{"n_layer": 14, "d_model": 128, "n_head": 4, "n_kv_head": 4, "head_dim": 32, "d_mlp": 256, "vocab_size": 1024, "activation": "gelu", "norm": "layernorm", "norm_place": "pre", "norm_eps": 1e-05, "positions": "alibi", "qk_norm": false, "attn_scale": 0.177, "bias": "all", "tie_embeddings": true, "parallel_block": false, "init": "uniform", "init_std_qkv": 0.0443, "init_std_o": 0.00837, "init_std_up": 0.0443, "init_std_down": 0.00592, "optimizer": "muon_variant", "lr": 0.0054, "lr_mult_o": 1.62, "beta1": 0.95, "lr_head": 0.00527, "grad_clip": 2.0, "warmup_steps": 200, "schedule": "wsd", "decay_fraction": 0.697, "decay_shape": "pow", "final_lr_fraction": 0.0, "batch_tokens": [8192, 16384, 24576], "seq_len": 256, "doc_mask": false, "train_tokens": 103200000, "steps": 6516, "dataset": "wikipedia_en"}
Each number is 128 + 32 x the weight over its row's rms, rounded and kept within 0 to 255. Layers, rows and columns count from 0. Numbers have three digits each. The size before them is the row's rms in percent of the matrix's.

# down: layer 8 MLP down (transposed), 256x128, rms 0.104, rows 6-30, columns 0-127
# up: layer 8 MLP up, 256x128, rms 0.138, rows 7-30, columns 0-127
down6 078:130139167186172107091161171154121112130146126148129144186132145119154142082131137102036153143107145134125105132169047086125140098090163127124132199081157133078150180085108129241129123076154127123126119149103154129126144135085169070169178154131106083068171119170099090137126100151156071112109104097175140104150093111182143102115139155126111104083129132145155143135116146189121110098121
up7 102:148153118139107118096178151128173132162098158076122106165138099105122154126155148149115097129120157144122121132093134149122110159095153159085114139142094128162148135098040074109156141122128162094106086130088173134082068138168127163124126181167107163089117050161058142079146127172056118206158186126141129089104106104154177126116086081129147177114084154147161080142094176155113128189149
down7 102:120119158089125165149114176114095158111125102109093115103163110118092158099163117121171140138133095171145129152142130090187124145174120135124158080123133161153145063097108142159176154144142089093081117200100106120048082145130119160067135118199077161114124127100176115140097121103113059107212161093118129094097169159092174110054114140131139124076087130155115135165137202140127173133141
up8 102:171089134091126099059076170178174104099132120157158122149131105126128116131063118089148154148167128168186101137082115157183119108171121141150151116127104091140127090129146151127101120108065134083174114124103125126211130099124163115131118186126145149128155045112058106150129169178111101096178172132113153098125103075119122148116161141185118076126100166109177124201095103070129108094145
down8 114:120083115091095128154119141132068202171139118120136167099109113121142117050113110125134124134153141140173076148097145192139144135106151185163153139089154148140132164127145138147158159091102110085137104097083117089181091134134142159142072171122139185109131112095123137177026132086136147153114098136179162127130059106108092055125154135093165111162135161123173116166137099089166155176059
up9 095:135135131130184108146120181134145116105112173141170129135089119114121179102098151117150147099119091073103149116142126123097073112102089134149152144106109107033090172127061142117145081184179155143156119153103169171146089075092106166154102094076116095126082130159150104118169121155136139137216099089197101121107154123138130085180123127150196146133077147187113145116103122147206106134154
down9 101:106133075123096086154161203151133103124161129162068136081112126103125106126151103128131121084189158189155101114110161136152129189163067165117152114129110071091142118162166170054138088138132138187151150159142047117145150144129130117189103110101143084126085149092165057092157093111081131088127155109120176069105083154127139130119142190076091117160122127180136123144122128133090113138110
up10 096:138105100120142108105139096152136094174156132133145087111101135050118103070088144082105098107127133133137124141089107106135100131086040152215146075129110109167147134131144129097134125186130082108139150103148147080127136121128076078114099127154097075130106171155126087126090054098144135159172169108123136177110165105141106141170133120189182101103180128143107126070054170168115134091190
down10 097:099076161126131052139146160127129150218066167113065119152158063083104098193123145102126140111131181145137152099172086125134145162118171152101066129129125144095142207144116125167130093152127087100132121057155099087164176155115136138136137130162147156083100132137153113106078125088161162084160146107116128165161114129067123160097093166135160136079089093141102060119138109125104138155104
up11 103:171086107132069040062201082139165146070160098078094105140111125136162133109110136161035209127169127130133107125113134186091092164126136146111178124175121153180112121182169169119096125171140167131086140130133123056138123172148111132096151110145143151123113122113101116182156115153178116074112126135141154163101136167130187131149111149154139102086133159132105084146136155109137127151083
down11 094:138111136103038022092091091120131140133121132149112123129119100136183130152124165158088097118139117124098122097092145141125190197083149179145121132187124081148142120143107137109140120069159099162059118127055133105098117145163177154085161137135145123134105096068151145141130175116069136086182167122162133112104159175120162088138135170162180138165097126153154136079132098147181160116100
up12 093:133180135163139111130140153078139062116126149179191144164114099164156092063106127118134194147165118131133128140098144091145108121125028123115152108073137160146075133131139071114101120174118160088155088117101102067116161077113096111095143121138057108092139113138063109112144124142052113153211119130084119099118102148128120129131107101175186087087103118176094157135151148134166161127130
down12 093:139190143155100096172153164164132118147132119154163147123124146113141070153093117130109154100042133091118103145155193210031113133158110105137168136145139094117132170126091130119076118150117136171098146096132114184103128158194101129133142033146105154150114141076122187105146119111054130131132155148077093159168147168109165106143105104180071123156123144102146113100151132094110092087132
up13 096:135149144098128164107138108096125155124140133161123084118095132109096166097182143100154138143153096073112112195146142133072164089073103125104124136125119143079174127106098092142093172099107148155133111127092093092171103072107115159192085111148164147141172083074110094194150130146165171150166093121113170103192113124147125139044122066060167079095184112123139101123088157148178108116155
down13 082:105119134125124136132153124117106139164115076168104130125122097139113145070136141122131152140133157105144103156130098112083177138101141041115144087067113091165104104127171108247158114135118101143091126120138148103093191123097170140087146142118116137125041127109107195168129120136109109087111140102053053132182104125172159091133140128130088103155094093118166142189091090064083130115108
up14 098:174107157149104185163187151125173107112172112163114165149109060163125044167097093034115162121131125116151113154132129116165122136086133069137094100115138122096148124162137067098106115150133100070140127124110169120107105127105102150190051116095145092106183134095115120159147111131081165201105109163140141087115114167123145205135116078126133152128136104123132194116141142167092156143092
down14 106:134133106147101077161140118123153153138095138114175110121124160179115101122128111070112190107180151141108139114126108192159109110132095084126133109155137141096137136100180106103128106079100183112145158154125133199146188174089117072142116096094114105047121172096143158172138155136140105102157091105064161093044114127119101190159172095136114087167139092217107170148147117148129148077123
up15 107:097135060150127142148180079084150145085083141191156077125150088116097144121087086137111113144172101116133178226145105097157176116100124112118155127092118176094132126111152111132112166140121166113196131122132098145115145102106173085062123073117162083131104169099161149093144134146108168101148139166110101118177119150076135189202130161146151128122184144114142139142096153155158157141206
down15 115:135107160141156053171139095143141150120088145138159158174178100160137065117168073174097119102158116107166187119098133091151165141062164150111140165117055146080109120122095108186080094127117118133146079108104135030142129141110139062110144142080166142139097134152098131092117093107157136096073122137129110117145140164111086130144201133178148105180147126138094123090088189110151143145138
up16 092:109075172140082064130078096149157155099127192118085095191096144140172115119055179138101141162140161145100133099104164136123183141107131090128076131174102114135143121170172181064133119148183134174131137094093106133117112111104155162116070149129054165115141130112156164168168146130107142131137189100122146096182147138099113140158065156093089112142103121080124094133101059148146162133092
down16 095:111120132099144125135201120128129161185151180125100169176151105172110174171138185150113157127093096113129168107083215069147166129113191130116124087130117135054109110128129105139192158216147100087190119078099116186148108155140114162111137117097089125094059138098175113108137147106136104118110103113134174132062068098104131129121092104107116124140124129116117134130122163147080177157154
up17 097:093071111192090071121093082104084129168149155173140132158165127139144103178128116191102148140080093124080117159112079139115153150097109123117106074109123134157168125146125097187179148132111114111144057062106101088103147182125129166111120067117151171119078164095072101153102139114126130162200151117156112186129090163082123175090181117107114138121153136113173130118166161149093083131102
down17 074:089160130095144145108148129140123131103099093138123100094098107085142103159114126057180092145192161154105146076177091102100136149137101144105137157118140117110135134116180126255064146130124108175113152190132107185120079124095076129137102139089118142119114150122155157133098148117170174132136148151145103087068155155086117154138097131116145084073152129110101064173085142131085118142167
up18 105:095167147138132124104154147128069167099174139147099163125136170166087112142087171101071108156108053133075163150139075142128113078102150120118179147142165174082110135139109141093125104099129108088139089101113117172154129214094131191166176122085141161163104093115108163140123071095122125132157124161103172146187151127056159151069094102135128121189109088133130156132097121176110077172126
down18 115:151095117111084168141089120102140135080108085121117067111148181096150106119134135170078092178126107087159144119196107143165109111184126115103195095178183173125185154120108165096118164136153052170139138123149120144102139100150146169163120098134152089107160137189182147121084139079087111135140179072102121135145113164143090126115149163088175160169086110105121162117191094143124125086079
up19 093:192141125175147099137142146140183193100145153101162174153124176149121142102049132060114187162123157102130050108154158134076159127113107155101150114091097138153142103111108161103107143157152158153152121136155123182084126097199077100139148179133109070119150111150124137128149083113114151128111148094167108100110174099119118054117120129106155060104091101098115173133163104169152108207135
down19 090:077070138142165108145126103070068144147141134110137151171173107160146097213122111139193115110186103146149112140148114132134116082118116081129064060110181146100095135146100095121099187163063134149155091069107179135125143134158085119068171114124099130101104125082204139148150136138124085102161123127127159154113114155168077118137172130127150074164169114094149110151151147085163112110084
up20 098:191128133140156105100121095125153140147066160162054072112131095143154139185166143089119117149113067126090132111136154135115143143097110148172194143129046099119138172161103085145178101114083084114122154149167130102124177124131163148119147089167148163107185123121119081162184121149107112141188129208120059120090128116079131133196121120091091170121076109117113116100140144067144114151128
down20 100:136151167139143120171092109138079140138185112137153195159136115155093153088108130175085158155125183085068061134152023133106121130119090137068195131135121166192191136097147091108129106128189177077104096153157138143068114119144074123144142122120136160108146095096089105140138158142150152130156107084103125157112153159134076090167130125171146069124113112119113173119150157159133100126084
up21 109:146081120099110078098109112127167100127093134170123120130120097167104120086118173055185125125097095115188105154116033123153128161146152118092097131167145152090114191210067189142148130116132135128095118104131180139159153129170154186099133132074122155092094067201142127146160109090105121154143137199115110083111084084123092103120122120153094132139156129074092131135119142156108083141150
down21 114:091123093086088118126118095166160106083123145027151158194174095130156090100147124081130115155108147127115160124130135185147096074150100077142080103163090141162149122137115177141156166068127146067094135104105145140127149109161104180157173123122111209119057135147108138104174110132130129154148121123116138155087096088103133110131156111186150193176099118151122047146173160095138108126105
up22 103:155125128086129123158136173144160098075135174140091117174109153152176122121116164107101182101100077105161146103126079098112110146073131097085147140123123135144132130098130173103110167108098093140140141127108249162137064147095193121154077164128140120082122116070088133154108119163105158191145118080204136164151118116130168056108142118068139125151147085107117142192176159133132147128113
down22 107:146093096122124085122137174124157105106059152063126146122098092238134112187136131132152094123058163137142147097087134144129133121105115141137091111152091120157169137116136127206162116120159097161220136116098108108144090110172191096182102130110139113143104117149110069089108138109146125117085082119105101112127155096155153117160100069101123154182157128080175099125187162127114183135105
up23 105:120142113126184094160166159167113081095089128131124069157080090089114156106174140101099084176100111116068088181065125130148169139155135187084162154106106130125135147143121052147187129112141100128157126065101144145122161109149153159140117189090132094146209100123114163131131115144116121135091164157154085127075092163128119157129107079069109141139164113173176146150160090144180105072122
down23 107:132124089168140133161142152075125097115104096056176065135154146123161113164140122146102088098115130068125122100130143200148121128133136126145144123060113066140106176173156153175107200078128129127163160127126112110093138135165162130138114123103127084170108149153024190072103078145118110152160164090117149187162120126142142158129114081122164118141163068115167148133158134098138151052151
up24 100:134121087101173099172142129121117144123110104124128140114143098130124167152094173150144124122103114103123205141146099105161188113118133120172181159106104101094138118077140149134136169048142162140185147095175053091197111167154110109139096085126058112157115111157092132192158109164117159096120153102159185116112102077106094082125114137118102111136090148134122078207062152174095171139097
down24 099:134126175112118175168205110142158053087075132165113128129115183151106134111128099132166094101174161124127209164124105123078155115124124165109110095155163074082135161126124130143064103096103078185110100133118139156156116188098118102113105128074086120097138064135080157115100137107093111107107090107121106093157196134151096120140084145111128133175148163156130184125163140125111075160200
up25 106:143137071105131079175145089158159092110159126164133145134096182143162175169101170139164131134130117089145120142092108117147051110098147125077152109116095113094153084106124104131098097139115067091146132114114108144129156113167126193074106096143047119153161049124106139132168126159095147159097134138167061078115098118173078166183144132145094139123118075129146124113122176103204070093108
down25 093:113173136123162146140126168107138139073097138136142143107081124143133157157193118130170131120056068099094079093124139092118071136153140083178112130151147069158139064073120162204061075114065148135130166134158166131158144111165168126095140151176087125174120187148059115130132114127131149100168161095150152106138099080084114141094124147127146105103137098122148121120183139137140161046133
up26 106:135146117146102094179103162127194195065066174120086154114128145080155088103122143104142106128088102115084110158110127185132140102143140180124169133142138131100147135128097122103179069085128186173065123124168160139139096154099089113102138109131131108154155074095114083120061056107141131144138098146183157124107122158202132125146139118159059174155102115079094095183143142179134108115131
down26 110:117075121128112174152188083089163148121079060052128146120096163098124163128153111180172105148106124117105147158102125084141113089130173110151173132087102141146104126122159160138143223146163088181143113121073162156094163158153050091145056175168148117099126149140133118150105139129121079129124098130181111141128134151143133135155110166105147061135108111156099086138133063159101071159096
up27 098:140119170132153148108058124021130122134099069108083150096127169090140189138073111096145141169152162125128135113100174101109141148104082147138130151114137116141132155197156136106181093150097142152113097085100102141144136096101137145139137137116083156146112104139185139076153148178146123196180184177077164148177107156156089142145067081152185133175123156132118107149099108105138130133195
down27 092:104103114141114071110098139133095089127133155144142094160150156129124103074151084131090146118092083101137124186145179124211097110119140094140119066076136103106130162108134057173118173124114229076165102154084170136091045151109123130149088158168171136101140137073101109071139126115147128155098103116116060124145152137099117114139102120114143090135120162100194090109130177114082124115084
up28 105:091078139157125149144096132143175125138216132148169110162123091134111142044145167130137160130138121113079154094131164143147179169171110113050114142118197116165127055135149144117157104125141147104111129065095109107138093144081075129103073108122094118158145136078145097081229071081137179136115148106075140146142149101086156119137116129097102131099134131105147081130080116140138087144089
down28 106:017109170151088116157118160133085147179173158123148135117115128102115118121213107119110138115137144116107150139137091200141179127097143128133105092116135180117085167125141122121155115144165130133066176129128074101150098151132127177044145076111107181084096106153070062111141112113176174122112164128111099120178140142116125133115146173097085162104163191072151121109185140114146127110103
up29 103:138103127083153108126086120071141133137164108149152109136155133080136111101126163111111086165139084129140140146133144035158084131082110071093121150163075127137159081136160148088106093154097137185113163103101097108161153098091104178155078137140106087171168156114210134122119121128162213062123154133147140135109171114117139104098114175084115167128053157146158183116105174183100158118145
down29 104:126155101136117112130145100106123105118160086115142190140174103140061112093117189113130119133153150102157163136130116087169215189096066124172154121140138177051105117086139102082123095128179076184161146060096131104110109126118076110122120129114182185212093148138140200099099130113142155111101116167122138065093141108121103152160126121121153102191152104092161096148138133122118157128121
up30 092:137140149174092105163111090142141136133110125157116127102117122139125086117161180090141122142104163079155121140188146170168112135169117167194124131126141193070112129165144116144119083156098170084131095104201137110146163122171186122182128172129123054187151108100082126140104154143067106157157111140111105157067045083146124100132141106105145105182065157104124194128081130119083133096126
down30 088:132133073135120092094158118093118150061077097136114142151157172164221102109051141126186125152138123183107092158144200143129083111160094089153118124095155151094154132102086138133109092125068098136140128139118147129095110075104156203109142097094107118125101093118137114153157171080160100130101186107088143158133125127136151150167082139180105071115134164159096180148188140164110117174160